config.toml
head_dim = 64
intermediate_size = 384
qk_norm = false
parallel_block = false
extras = ["capped logits"]
init_std_qkv = 0.0193
init_std_up = 0.0193
learning_rate = 0.00371
lr_head = 0.00516
batch_tokens = 65536
dataset = "wikipedia_en"
Each number is 500 + 50 x the weight over the matrix's rms, rounded and kept within 0 to 999. Layers, rows and columns count from 0. Numbers have three digits each.

# layer 3 MLP down (transposed), 384x256, rms 0.0673, rows 193-264, columns 64-127
485504582463544573515413584431579532474513495666536521624426502493485536560516526551531524507496543471462515474483464510587426569511518458475513489480530498559574498489531443575468472469626470
515550445580506470588442399524427498517453507524541454514489493446458542534438478596490439497547395434454520410566510471555482505520492538517517487513511571449593503480488460523530595578474470
462515486571453489420510401582477524542549449601479522471471539556497500468492419493507537471439523453476434424516477412487567536419535523562470418459509503555457456483498528457544565546491519
431568466511604572537422492474518624484514446436552537485467523463516438556514433494494454544465504497527479484498521531489565510528492457486539572526518454539516473519513536490511512531540537
507598485538545450458538482518490422528501458518418446516465511483538433527445497539472478593484419496482468455486541460511537522467542538498462579506442459503507496485434445542473544531547456
483492423428496377475528509574508503548412473493440552458451567453541508401510470479612507426525594610513538520426526520398626479434522448455485511537539505523512439642465510398497530465538449
403413435464536481380547464444505546482468516612483516562490497499450472536467600539496591408594532458390487463603434529480565443473446532558529489523516499489529456473442493476428481520507511
483507570454444501574555514556505553507499468477484560508466485455498434462566467436486492455504468479494424565486495428468560526462488416618495462472511381510472438543445431610470372533518512
464494487493621490539561486475401520409510554512516450461473620531476515460454470445471534446410436469453489457474621407451534505537517520479415484514486454544439526496548527450544519507587519
535534560473542618585473533529487495505476476544514527552476525482533584581544548466476507448395497464572515500487551480568457531499515535508594455495415514476495573480514461501476508590501489
524504482443562475468508579485467436499367483539548523439493526428489452467430466590509414514502439458510515561477514425470460421502484514503516488504507554492481548512471540465484390473458518
420498528473380456492424472572489508530364578467445509470416515485522539489517511426416485548560473516590459505494502483528476514553471459464401487503521550496410529481502550431454491455451463
499428479442494449518496495515467515476615480506514553464520531466519501350405472467446485494502528555530564555496478560508387591478463485543428499503574591571509489543532542387449500483421485
613536376493475481443528543458352494489358566489515537524558504479429578511495512569539468551481528503635561551454584466518527520470458526571455436436486423452516515424588467513452490497496528
475491511518452497491517513429497485542456503565546405461401480567588531471403544592487485570487468460501542531619445589510488472421428495565572435476434502478506445427546520550549431547520477
521534483589578455502535495529417593517543602503497382493462535452492548601436485434418513537534479605450492563544567518454503486499563502484526473499503506443526466525439588437540418497408522
477469540519407467501469504517447537477481529498586471477468493586500537506535506460430480579484471590521491552497609547452526496516537529456473602440351468492449470535500519521549560476477489
438527465501420511488529432459499516451454466509460526517521486447481540536509447485430507551511548558560453545602453442486455468540468528577513453388430478483524493428488448558499463403488425
505460490553403566497557472449476563512495505594495480512496485559535518453467477463432463580472432500494586544545548562527502459407452530434494532492486490524431485540528539523555546488504526
493522524486554547500482489485493440512484423564574485478578491510565597493487447664502466472560645557524603454488428557576537525513516508378525475416549513517392516489397483524518478500449494
505443518539492526429449438433428428495568573494507629469524521533504554502446371517538467524445508544442493529511523452519471560409446512560481524481566480498514484534445559473490446490518534
583474449487461466554470491484490469542607474493433492511581490579549457530505485493601490447537499472574469500468456507521498447485475522479535540435490437594502524597488556422539510510442423
506501416472539521488521497562486430562502504534488454591511487442460514496404492432472617455525595409575522482526475515495518523464514477490540513385509474461494465474466555441502553474463479
392500533454499436462599474512443444455589468457490494516474490436491549530496436541510552576405531547529432534554485515493523475552442430494403530496439466536486581475464370444440473578573516
523462489440502593489435606444512425609534426461537510517538539570505432507543588548537563438503483521495553564500529452511526573500552546495507534461542427565498586532403456410554568506542481
433546509479519475486550498537519440467431420554493361561366515504494534480331461604568483485498373573416547546469558474571601598566539496410486553433444397468591541533560507551515502449509343
585471567502449517451491545482512460396474550508416542509501461504503415618461544550550398452421489522535485492513522466419417432359435478474573629522474455539452526496405478493584484486340503
540425438521567532542561490404594494479454459498396548420544544581575497423557456518432421393471438513450488462516612506489515505501537480536517515455455492461543530494545453509578434549520517
554521548559475448491493502502597465548404551442529534464469503537508482480546525471486510505513464542502630510474511554498522529512462527562463514403486482496517519491544533460520543484539507
489474468530492517435479557449489511514411454512455528486449523559456503528443524464536466528452484422551499562436547453560602429572613499507457516507534541492505535507469517489531605492490561
395531517498512530429501553521532420542585535531417488487510501478576494467462566554513529431481508494526490419471544545532550525553505501437585595473556560481510534521503565550424375455470547
453440514557438495404448547554523490551565594506451482534576556492624529502347452513538454515453451465496494510464442466494496530507506454479540541569399542443517593419430558391436508491515555
598519449509480504539525410524510489501538494466447560392471555542472552513553545456512534514552593526485573495583563561522566543449560529437596421535500574512574463531436478494458618572428457
436566494534547403363501503487437446570375504432460523587484554540391620423540467531602490519429527419517483510536507493497515508640493444573531595489423420526475569503576408467476481579458542
567512547585393538462492552444501441555476537426505502537473520505482465465453482550511576554473514475495556500517656504412530503510519492576479442470511578510485533559556509492497464488523538
487471521497483488397435624546490502586556494490579489468507578601434567529527450532547452490575420579542536503579477509492468513515497504475537543562534438491453466432496551517414541508500498
523439506452428599518511438469480520445571445549573524490439502596380518541534448488393475507553501441466490460562417518475409636415466624435481562503444550523506482459492501489568500477387510
416586548510546492577609513536502507598577512497457504474520452493468542551470433446533407489485438380498420561616408489423457408486516397551478521410505563469509453600524517520532521554542459
511533503554436531474522529494559506530511429446528543546569468498549498482429571459446485475509466477505470527608568500522481493505481426486498541556497485555358495568366488439472475449437483
470537546395543551482558452449465438536531598540460573582414528561602562501459472503497499526595567464523536513405496514605422516481595514483385534546492397484590452528605481479494496435561446
479566444590458461483490572473430462450472471544574487542449569553412486486549524569505402572461488458442455394496448525420477491576470528400463461468531545504490467480540466454475530449558543
539546505500422584497440493468452505479604428463469533481540463594512503455581549464516512493568470393463491466416516381378456431473505580469532459392576507507485499518526545548524559521424478
493511480395490440530577539563382520510469541478519530476415570492419543439582519621488547472537465610482532619461546492418562526497473485497555497512457548531527522415521502424527524512542507
534503508408562496508499400494480496510466571610558509513519478502533478528491467519532455548449609479496572590520545388522519488494511550435534476551512560574438510501469607530530532519512470
505490452534564525442575528485608568505495493536436519510387550583531478470479575474417504500519577518472514483401552481504510467420530519446542514469539550409465483536453506518540555529538513
520455575500460498552520443380511499496444575622509486507538494528438446551508468527530545594481499433505449505541568576556488570489437471475524509468488550552588465523538466474534455565471433
550404497467558538539518378496588509529567448492485423489566530423433532537426474450546539573555414516560499573550573522550419539478527537466464445399458500496540543531502549439525515432549547
511502587409485502455448441468483471496579550520484560512421484507479507501514454476630534485487449489541508477481482540439450499440482497528486574527509551438526580495502497541428525531605559
426552439535512425454445417489402507457477537475518448518490506506499458498481619563354542497569525534450368355536534467616545528488529392554539453465510423506565522498513446623420433559486544
522528547604478499488508505468546527524529599588598501467480523517478478560513480583550379469442593530512633534506464577483463487486498401600529648539443519413482464498486481484488461507570527
435559425583463425422609500506490496550430446554475525498518562464518570566447487435569488572511556414537417439576464499543518489378567458610569526547459465537460499441551499594479605480507515
642610496508436580529497524442546524502486528515453520475516504513568399536399421573518443481533325467527491509546504463651510471530592546501457491557420459377491433590530495429557591558486499
552436519535391456537418501472504451555581560470414510563560420414561349476402476570528412515468445505518479496574488498442448520506562376611600420437477550539611528439454415511491483408481457
512456447549515459552501484417422512543468569479454466540467483466460529505560477524536450509516470449426503387496483466503579522527474492375471505535450436555428444458486548499506476545440544
636537550580405500548514566409444435493543544489543546476545435504494435488425563479515560528471464457448533511402505478441566469418486565544498474492422488408513586532517489544506578534528572
525436502480508521513451596529532529486460562480511529461502431470522490542462542505498503472444592534500480505539575486581520499531531579451390483624481452440558530531544515563632537408424562
419439399510459450574563473480558500469488465498511457441402483454490492579484514512431428504450542491555468446578505510451482509583537432489527532583571503496513487530486508447472453490478434
490508562523542553503555614495497525526461453440436399529487504488465537523489503407565437485538498425455570543517523564564464547398565526386533536507603523485474532417465576436514510507499453
491527523407503524502538658478576558542555417477525508456557476484441594522471596524525495565492554540518504461517596487487494447543438489519551500499539437411464431459440513512598564551514521
457484486522468446528491475453587485566546515468478570495415533506495399530525488515399484580517439585530461506562521564491513604472526547559496455511522421546449566516490468428552458551553578
417484572459537593507475447543585556502387553512546562498458409454527529554525469453445546425460486509478513527497578466515481517515533614517481439484509429592581433519515438523433394557525432
436568443557494510517520576416482594506529486549517454461621525547488467529411524485543389445516584408504531521505458512520525498430485599585498493432613475524495536574452530476466528565515480
529490383491574438502528500517497424507468611525522496503479493524427441489420455475419439496505440515500544537522569513551411439496473510458446386604500498554510485525525446403504530516599543
499496488498463534449535512479561441460425586451486489563500447444421548499493531515552457511479542446475498540502491546564447367567589455556473578626414471440556476507459533473558473520531490
433542458455465604479457459467551578515508440533429557492456495478504526529516544454464537556539523566489521521473625465444568552499552353435591459456514591548458550481472555487557521579519477
461481518484527588601432443549513507492538479508515618538543553478455508489552557474501637534597571477461462546496522575481524543586431597535486387566443466493445537526617424501421482428466477
570460587506622403602465521518536418546529471439519597523423514526521526504472493579507464494434489488403498486479532516442460444507549450606519528543363575570425464473545485447584535560556506
551512472518450586537515497413555436568444474565497464434436426587615564545548534594570557521492504463505600444599471518453408462377503463504497435579394570363584497464429568448501488555587502
506555552522448418519463582452514495523526472512538537511542472464490457459504494454403497542494455512522504482440500491591529547593437550524600511528545500479443476598541589531434475494545470
502421444529421464506458437523551461561472445550549595494532410456507501475512450540468460464496510486489492491523444524492400451485517515447517464501482575481517487567628419596482541508493529
423528446549442464548548483548483536497569529462552510559430445567561540435528487528470541477519440566503500495562492478529555462500460594497551474433519567522465438482512516558517452489475544
424524483588406463579502535570567504539491616548558504508497478498556513452460384535454547550536444440427518417550441469557492555514528525448521540467552415497468476477543498440513482467519408
# layer 3 MLP gate, 384x256, rms 0.073, rows 194-264, columns 64-127
410571555486487473468483472486567558605529468450525526493510448493531557461548450553506447404518513462526525522502504476393431563463488508435575552492444470547546409556495475412463559465498522
542615427501444498425490326452550457567540560496435557494463497490531512399453479473505424454513546471545433515457490391382525435482578566542424475550495537480559485570492429462544565434551484
502551452454567506528463480415492464521524537532465591490547518548553571474436440520438481494438462523545509475457525452490559507457500525473522513560483519440500465526533497453501472536444591
530566532567588437441566499509418473511511535490487502427425467436550421538492454513500413495449465524486468504492507489495551482524549470496567560531583413436489496523403541520430504454451477
486445534615542546542448547490540538479508605495495427431576440436489474534458491498515497468415469422505457499492549541444414476518465568489466445469370552548582428501527518503490372530450478
494488434478595498383552533555540466470505511444514550489533453435490527439511564497490456440490495453437508516493514495479448507463418446431505596391512578497553485422471513611486518534507487
515517505499471521532539514409538490458492561582443608479486514536521543506464498590537458522499495505508422610459475463406390559419544558524556481497379507570501519492402507563626525569577535
490515551543399504493435365513569526509471400544575558485480459468558418594497504450471468431525507512580561540441499548550461415536513579420546383489472510458544430545442514515531541630613486
469585564504412513519473472445486511520471419560545474533530479541630503576526423446535460482472539453447505468479592437538517529465467467435615492452512362501444498407538473527535484457514481
463433525548562537547429469432559551562527475526463489407465411543585483456485503519555486541456538556492460561532484575388465585579512513535452528463485525566436510521560493503506555533496471
472502476572597466444552437487598532531439584437505504514536492481580539458500550466483523439428461518543532520462471418452499569511578492578509535515448532551417484477547481435498495502485551
479514481523435495566488448513507470562501480440506490484544438511478477612438461578529489568488484531447424359492573525493490423505578510514478443510459426479426575432500472519519468539500473
476518427525456454431470480437436459522535394551470533616455503438443573607478512544421443539429437498523501455458484536381493473495446478524619395539550469544517444486573491434502573459477504
503534483527536465568467484503516425437497579475542619554533525536477540533491521482561499572482529530488469450444535525511525485438527454599487548517474460477490613562433534437543509494510520
461396464503449465578455561430490548546455431555504502588432406504512418431512477517473472473515527479540442422514447574553577562517500426495500470456485471534523476466433469488529477499484525
499421477502504502536469501652456484452506496504539533548491581462472522547402488521489471504548497504512469493541501502393488563452582470468483596492518426589488466513543478515552507497462463
415495456489488492531449403476565479477512471535519529445474473560421512479527442537498493455530519529546503441519539554404435419501499507540517550524515464460508530580442536553467489518529441
513466498512526527496499498467509546485564482444510560567563470567469550505348429496439523544462534530442513524514509518508441436506449554408451526530505508522485484560431549489456515468573492
412490543429429599492576458545438479548512507497517497465566553494543476536536482425497573431417490521508591408602479486547461608468505478505528473552420506410569566560605529469551443455406578
545528386424508546515400568534588475532422458566438505522489502480555448571509529479436495539529425399610435517416478427472509499531516455439384494529418535487450439553551507426468496427510451
536451461451448499495513423440421488564520438546480531464522471501537493473462421447551475478510516509536518467501519470474481435444508552464496576458542493512439580567525457404584466485466502
407561531522513545487541573488532453514491566559520446523463438405437438546435502469430513545437483496606495475494574534441513486594492480572490556428432496533586542484478429507498530477480474
487511434556451434550478465498520442476425490474542590487542602555523466398461456573496504486574541487447539485473539398497536522500532527505515510484510560404488456515500508485456445494375564
486574452449459401477578485495510446497535542465511572495629504407561650445430516516475535517448440544395529485512487436501487555562544490512455517467405497499509542441470542378480464450541562
543517464536567504455451516442432545475550547440564526488514558505482508558721494527460608554471538460531477460525379506461375373444514522535491513490543698538461335466525519523448420550491578
456535482512517393389448529529522544554515472511567549460532564473496515510424591430437565547538495533475532529507481542516512557598567496471450475563526487507506394512483499427463527530479510
549502517437559582526507409436542514524538505501559639500512515469457439486427434535468482496507453508524586568579577506493521428562457342502459490543555481520586553588459473544566432476558504
516535482553483387422514572497510463466451506516561493426427524502571507416517459552468486493509503479546468536495490465507449562444533480465508537468387483484497487534470550489498437460481544
386496481529485471512441442461520446497493487601434560488556445421559540486564465471476425515551505570526475462566560548462511500381420578487462547443513417512461403491465469484431505441489440
473443505438508501519433485525536566523478481533409465490531566492535423402482533471471486450472535435519483518429469498453421443538466539524533459518384439533494398534529559486571400492466498
535500481492480501493447456545448611456542460455462559473404476522388511578511604591439535434526437420406537330439496564356301403550541493524622556494482558548593436455569468532497424552498381
553513480543520443506440491465469556500503480411521490498518408530529502463436467512505504495526460496569466466562456507546480572530529462494591440527609488475546410533505491528543452589515463
531592539644542581465580521522518498535488498529586461512508432578541514561518506516528537582478465388467463416579540542506445508559531469543511437476407446466469469519441489529536482591493554
585515499487473533509484515467515555473475493519482458562478468483451512483418525578570468485484451541523491513541544544454499443505528552525482542455621552539433500507517576539466545485484589
590497469417512458570492496538455450556492511498500477538559548530469457481606455494550477403525527535505463491488462543446481505496601412534538580490607540626635497473539493458496561521449502
554559511505548417445585469513480591523459459426496571573503551439554418556556496522590496427498569493630567558566508399585482589524363406503541540451528609455563513454464429480472552512531466
475419481594461471493518478525557468502442490538538540525520440457550485484428516526470529441471561497566469507472555491520481415601487453470575556469481530455567431436462454493514473465509529
432509592463537500456421518429518483568479438491508433533576531519527492543431391511571505445620400466455478499509478451537429453470583557502514456515522476499549483512503524479526530488567454
405509517413556485519532479491546436526564589575514604502487520602480512421444409477516555549593513471496542594492456457497475500424578489493532565538602491536546471448538541469510588492546470
504497565488579515465465531483477486543567525507398502479527483417523487488544458458523573508441500548440444501499503493526361430547477436586447571526381625489502465467438552493530397505518442
487556498603448544508548484519558511562519526491437435503476557452441468552513559554536488474573548449535489536514426482519446475541520475539501536624505437538532406517597534523488395581479519
491497475614507563479613452532519556551524458534546562565512468487505485554436485403532525454498434530560485504487480549565484483503511344461520580469614529514502539601580483517553463594606448
481489515572599528463549567502476430535478531485487435520559410428458527489451432523474559449530482498508472514492575551423506530485551494557513595481484548421480457482489348538406461545493523
458463459504527449470450557491485556487568489543430536400524534593544505504523433561506424411502505502496477479496485569505489500542501565524555596489480485493522555502515489582462434505532535
556541432534605450500419498532480478506561470446498546514486454432499468431442486491482441486461405491493503490485461394467459517513536453532526517510500493473482445447473540461511485486493481
463597530528499538511484573487482523524503534450469528548473405555545483526414529509429562469495500520516486450479358457537452493537450449530544532526456626479494479540509463474434458515434474
461527470581540554515523491508494487612542513385451429502473519511450551458525518541527620402534441550628495478607475486536471476519448513545489555504543471468541526472490417448502517588559547
450508512507530488434500473532567549561511551500487512444536495514531440483479535450501476443473567567459476598520450538513533432525452575576467600483571449468497488482530517419512541410490512
489538501469459505471568457600529490452538584507568522462540496512480536528436420450461504500553596577375621487438448535409484488502526447475423483473467607480538590520541422584563554435515533
500484538420526434505509542477565513564418453509450466503567507504448517427553569553482471478550547497575477616473540494447480563533532547466489491524417441515467520552533492487501546506498594
523471585479553480415480467498455488521566497511507476459462461472486526526495479432533427559592547591495462506536530535579533488433433401493521402557521538473513439409552557483407564438481521
455447472493456554515462499462510503493510558474521552562491532459537396476555515486562438454582476516491439477519485492473480470566523423531518434452508437451411512452476451439470438477457455
534480516522490534495547456438505532518484510535454539597548476486433461562546517474530516530448498465573554507556565601597445437564477505565494483430456500488456520527507496551503468466573479
454393532484489456407543494509504545495573488519515496404475494573542524505526573569468464532517556599568513451432494425575407504507578534405407503519439535493458448465536531531490496473559504
541489472516538508481490577455647494553437534487467483421508426581478423468522577450505466529478515532515497550514423467603536531504482516508507565477521498506570467526502574483523453498454510
562597434529526506532433440391491451459562462540574474528458515528433475504488475449534394491605422537565469532474492542471434460416525457540536502483579511481433534504431528451504511517567538
587594533417433431508500458428484458459515411553594412528522477486529537471487409404549414412523499500557504530426487557494451493448558481436462495532545470485527547393386543510540557509468581
475483544525492572457483500514458496533506449411538420560567411510500510481506567478473553524492426454551502560564434496558484523546541554521517481539474492474481549524627474505518515600507467
403553534561578467511449543524473555560487425447488583512557553517447469545472470503486533489508471499558406527501482452451520456538522479489509504522524601515480470524520558413605491480525601
452515540428490533500468506423478412547504450617476469553511583543426462522542507426487478529500546451589560503426592498532565472521515553471495442424560543450550408402481525406437462551508499
589471426501488481401496427512554444515564593477511615503598537435517493483646560553504467568481422512452493537398608397544465495520568612479444432516452479521536565506483541478503503502461569
522540463492560394400483580440559412558430559614487465525529468462455503531444504439480448521467436553575573498509539631585468521456509558545579459538557420551504492458550516482528556590539543
546595469456436542469552473542497498507473472508527521565544553488494484418510527510542467508471505473511553517472426498474478440520544544472504488435418550419516517506442496569487500494492530
517595504510497506498476489494535550411501477548417489515520523533507533480492499459541535469585545461520578526451488338485524563567455501452479520490495499552545420551546523661481513430528445
463487558602495381493447560500539540512502484508553522533489529489481533446578489552502504497454580455545559535475504522491445496440526482539471533420518538591503429436430520410529451607549505
639443592414615533383545571442680302428332779556578561550568595627425512415527461460557434508438500481609597533334553710515460514516507590416417468566347435453446503587612566690582531513563415
521652446526561429588541521498496557452492484528518501372509428620495480505515532485598526545439609443478494538451457544475491486456540505523554483382492546439457490444496495531423406524581501
557580467520492531531544468396471547483652529513519489449487477537500532535466543546587450523589402446381414453569565453574442443533448539563457498630627539487575490474465509460548472544495514
447510552430481460447561575478498494484540623494482482457511448456525535468536489493473528473478566515507527537511521504482466519468546534563483579544465530483443528493409593461508435502404541
546489416518468567567515526599460428478499452527477535543498611520541517494425459572475512470522502482485515447620448513484554452506502437587486432513565483481455505519459576532490477493501538
514572472499480478494534459539492642518438464556413432405587538521456505522522465470439584470496482404567555475563607569508526508497458484463489599600517529516539453491488563508479518580465572
# layer 3 MLP up, 384x256, rms 0.0716, rows 194-264, columns 64-127
555505463488512575492495505467521487442513574546532435582506543490576444545523540492496455555467419448485502575442514493556566492582557496574472474479474510492437520472526410546461495489589532
546579464522526566485445446537413531580493573501536544495486449553429503528458421504499523409510439481478399529521552489411474534543557489529413472593597546471596409514492501462519618513522510
416568438498545598472483489406511515573401512497484560503498462508519465578465488530541462508503495612483552463475479515562588462464477483513589548522527469530486484482523486492516499430470506
499557465464544558586456524447453412527504479557505466537529491510521535483544501467439391539459461456515519486464477417441456430492453465501443530483510545600479530458445494503457514465478374
533502512463499556478467407473478574411509565510576500464544524515504530445522551484504543500479516530462526572454532416524474462481455501574499454606521485508484525498547488554448667462451535
480476540475417590515506485494457431435550475535509440509457521533477441411444548515463480538503508546553545477448514451496466446528555511466450460563529549373407506533554488435553483497441496
540585534430440569459499477482426518533453543484570514433551608575603470512564451372546508513558582517521601394496550458542478565503519607513507550471459462438466524500398442575389516444627682
516509540515586521472423452557548526470529391522537480467491506472564520567482513479499586568429520460573471547393457500451449535588587555407545458536516512441444507521531510450616591569591476
459446620473512609436454498528450520505488409467492508511403470420440523572492519504551446503521481520487476472529522551466537481493442487464370554436515524499505460413538414529477387560469440
551540494573548466471500485472446480531411546540539486524521554489480463433538540508530556489557395492490603462488477507492542450431512489498504485423501508448484469512489448472553491437509444
437544520474460527536563578523463492508522424540511481469534521567539510522540478555579473551520463440516512557507487588513469517437416459560534561543524478512520459573463509532457509448444469
503531524478549461475412502502495518504557506492520570499521538439464499438520499454421481456507452473524580545533518474461548560478465529396566587557520565506547426519442485500434571543501471
569653453565512397453546468512545461445489470442565604581511501530549601539492477543477499541422487481477406491473512428434506493412581568477542567514537489436489458546479451457527628532498470
422500516582537553532497508601391525607520427511474505494475479461567505541582516516461496414420469420457501551560474551436499570507445417492503504571472519413497404516556536468510540453518540
541460530589483576487483420500609438495520498490426539413502608431522569511447508468493473500560498495422501493531533484474536456528549415500515536490585456498591426573468572458520553458520541
488429459429460527587463450613520454440476487505553500497563538536483541505486461585482542530554482494430496477583493473471489558526531470487516583480478466568495513478507542459618479445493496
478552531497443510459488564529394544499432494493500553491589477516526515528517447476549552517535503508531466521546455453521515437500484634528415548482473509493464384457522354513540567511477516
457395557511524537479516524515485607500459423453490511586540441535513486472413418535465549480461531552489528525471497507435462488430458455469501464497480482442491476525446474508522565486487514
374521513495445469425501439567508388512496476580521493517415540493538507471414353442540452472555498542463555538526345429475533448448508553402635481464504451575469573498510551506490527427503416
506402559504497475496543488507485574498586475465516536425486505434456526492459518531530470551469579539420461490471596525489526492473559532491507521458583576490520513488461481538512507487559518
520461487512506462577524473474466399604463485561412463548518467599561549533472545489570471435581420553543480472467513488501448482471478488451474603521495566578491488484498424480608565494531397
475561442422485513536457429486534410508502474525478501484482545520551498473360482547449436548556479619361547493491471489516518574448587431522502519638570554461502570493440489443546477509495467
442491548504441472519444514473543596523506550510495449506475593478492396412456464547501531488443494523515435526491533494426478547530570510536556501491512691566478416531498513461491418543524433
528448505471347554611500498443479463541593541449543502526502509597378475391466516504356496408533484444448442565552556486496510455491512490496455432595559492496524433481457491488497497537599512
590482473453394408422461511464548585581528522395404566395588469612586533523641450382428470553439649385546438381492401514482397518412440591607572426539561644628375322430450531428501384546478660
394453510471582521465440500523597465489479422499554502442492555491479603458446473471388554571569484547524586507467501519557468514660528450473470464510463534435491509424489485525394510559569545
566502549491492549492489483380542462491562424508506552490476597450575450498457429471500428567449445501496575445569545519450467509581415395464586549524493535554589520521410537470518493535555492
513545535470517474496492465530472414417540535551485445531521509512519556522487496483516471529492503519475456514508520494511488489473506380439498458535450540558540475538411503552540481491522492
486532499521491507437490438548454502525441537371471540584613442561448365466446462465452553605441483458481479435570484452521536471451554505556422512463494559403486521516469428445497432573500488
503517499555554480536523464479438513454483520460554506529509589508448466563526569428509523523426531453490417511544422539559502575502487486506446508504458532528560458566571448435507518482474475
547405387509471467467495454383510344544504504485572462549525543521523493520542451496444496574533636438506401486468562473511457570551457550500556531429549451508492425553548568607473566511594515
416490471493537467476513473465536470587437503519520433575501487498459558437487490567578461501553480498496463503544462477534481603618515459415503472434470560519531511439488559531525516460469585
569497480577501510544509488505494500453498497465464537538464524421538471497589493475522549499405449510378498502555483436561373535537437473514477404527451551438563443547468528555453529568535472
486487510402450532528393463512569448510517499515494527553496448503487567474538437576541493425487458523553491497461529500515510474501534539525538521454552542528520569507513494466420534499565648
544514508549429461446450408419530571526522482551549512488447508491468473490412493464464510545465469452464517516585521484492521571518418595480513429500462446454482471612409476455476486456499455
479460519543537497503402536465522461518517416474475456489471430523452552524479420386426560523564498436537531501480467489395494457375398482458458488523554508530609446609478528564544518480474496
516522483492514461431544457421554551433415521520484534481428531543430454538497504554447498537511473469417610458516496460576430509479457492494427521486538439449530569449514474504469538523498511
518490517566484506500511526481493468494487492463514545490464415449519470529603638545515527523422549509566460541463439480524429522490425480561406544469486522442492507469461441517501464535442467
546499489523461572425453495526465469452420481347468531522520518545487448592499465493462388471532501523463479481655463424583530480570479523496517479524477501463490485506518489466491492522500529
488531484586527426555450534510427508522527458440607506495398517582439498481551544516464453578490403424539449505562537527578477549510459483386489502437525499510501473520486463505533543459520499
499436518502489493527419531514498572458520523424424546496425439471508515474473529446436539491511412485483581429514459550467507497449623480475573526458509491501483596555524442525520541530538555
495485525567448596507512451461518545491495469469575498630627485518513427526483521445457519434465414396544453402474446542513500445516534434557528532511448500584496466511551559469477417527485463
461502586492525459505515486441468508510476536516556448471485419487465488442524503516500581548505627491435439586568538434518541412532572514429532447472587544529469441545479603596467470505500496
473573493480535509558488484439521488510542462451544560533404511567521485432436459558438495465500483446445593528446482520526511500520519399520443497584532556624498545481481513448539486549541532
510353475490502541497544567492494532508499440563488481585570511486518497474455537569533548568463507385500489511471512516557471611537500441398479467501474503505528514511490445505497508474480490
532536509549577497513526367494524503528544486468511465503507510423417489505524403490473422533538478485507517584474521432505519476386472485433472425437591432497508508510561595537523570403523526
490482563409529423584545500495538450429500552477557567539621466427458557450445457462446485502559530460444569462471532442512560496432481507408462403559439461582453533474541549655486519400435490
623437425432535423587428490628557502522347501443528535484454540495501472528427473481488529510445488496539443481502417522513523497385417439434516518493398365542427605380541495492447555548485527
493518476520528428519548482444433540451602503512518534527535515423528487457414375454494591493482571608445579478519466593451463572603458495514491408597532552549527502584430502517517500479528419
535477602399533450590441498548518489575432468504446530469570504499482384566463453504487519519479525450544537546477475444458470559558422437508481609589531522450434556369512556490593488507521405
484467570364521466511475379493483543696378532483447446424477499477468479509542469340603478402456558516584564575441498445547427411502435549496406556566545543529478544481536554593538468637588469
448509417540498492449615454574502552523501371458489580458458569521526388517483567375540357488509467459482525490501554458614454458472511487514420470455511452519414487473526551553362478508485502
460471585554433427546610510530505573510448509526430492453484429457523477454602480466498504454550538474502548495506491467496496472508483442479504537586441595414429495488430537482462484452305437
491463548516454473461545596473537570554368537508436552447362410497387477503536512366469540482452564599510574470451507463600461457472599451479522496555476463447483500478579484499412515486564478
557449550512501545467539460409541493601538573587437549351525407536422531423489475443522567531443496532516454486475544536475509489571532495493446465451485496525464503469514411465503576403543580
487473510433446485522596500532429567480515524501431493530515466543576445517463503484442590473504543472427550525491546456553593504514530545508468455542537479433520456445578531594456477442499475
517576609482503496543485535444457361542595409456459451456431538494559436433448548363493511492554420565463636434454559476495532475458485479516513561454454462573440509483451525370549518499499469
520484523500463452489528471517574513446543600614504580467469580489570494512449508527484539569494495492483488414454548484485509498472511389577392536433482534438575516467474472512492565405462585
464517473525527474560464553516519520463500448440525634493560492506447495511489399504455553443481451494495438413450495477464476509512508468595508596545522552550488503532412575384565452467532496
479579529451557530490417453477538549519464545512559516448542434503585515536455550498459474520499517522461309434484489478491541423492552508481519607531434520543501506459503456626435421580582512
354532570438520485503530470437459546359525396468470458558478503439446502451492373491518498465501566490507577455577451488574516466557487405549542530527497564419567476482443480445421555491454493
537424587481485502527464549391495465476576520624528540486404387618423452553486525508560360549491450459564507529495610516473532427436462545503511486555508491432521523490445581676501513537591488
440460548573487474483470490533443492487511477526529514461453449525406487610412574519463561504522499520543452485535592488521598445567492510523524463467478471477487546505534494487514454513483461
479488502535486530527377468529493493582464440511456507478438426577591503523487493512455467393495462547479411439442561552499513531541488465423555373494529472518512527542455479572577553526550470
492548568446429452516622491538527411545486565494496418430475495478468488510509534485516401454522495442490515609543512510401491464391491543494436498453566499435512356465477578520535441483546520
679489565413501482414396498407704366471424565603524559441587487523568444473564357619535445603478468498431586501366618624427559492454483530509611464562556405548438516418543698543524549493596563
542505512415424418444422503460486552383512583555385481397507446476492485443570551504527517559505570556518551576368482565509553490453539532573534439478500534429564563473518536590455511418494446
558475517558482573468564493506462549582536513495575571468494438544402514522509481480427475417411439575501524467463527535432427493440533443501450567497575523522547557601413381509468510595577528
545446501442476477418566572534531459525516520466486522459494494410598486461531547475509496504493468394507498549490525501554402547427453579516442546544509521503457470497555480578468483486488548
499507466464571555511543579551479470507492488477451464605501529599522520481419484560482499456514578561523441438575479499484434478527442493522506484493554499500431513518442510585504485555506550
395458508495536517437535579457533470550423415397556529512522573516571531408490592523477417600463516521507505492598398491538489494370496490509487532413462407451455520513487484431605495544433533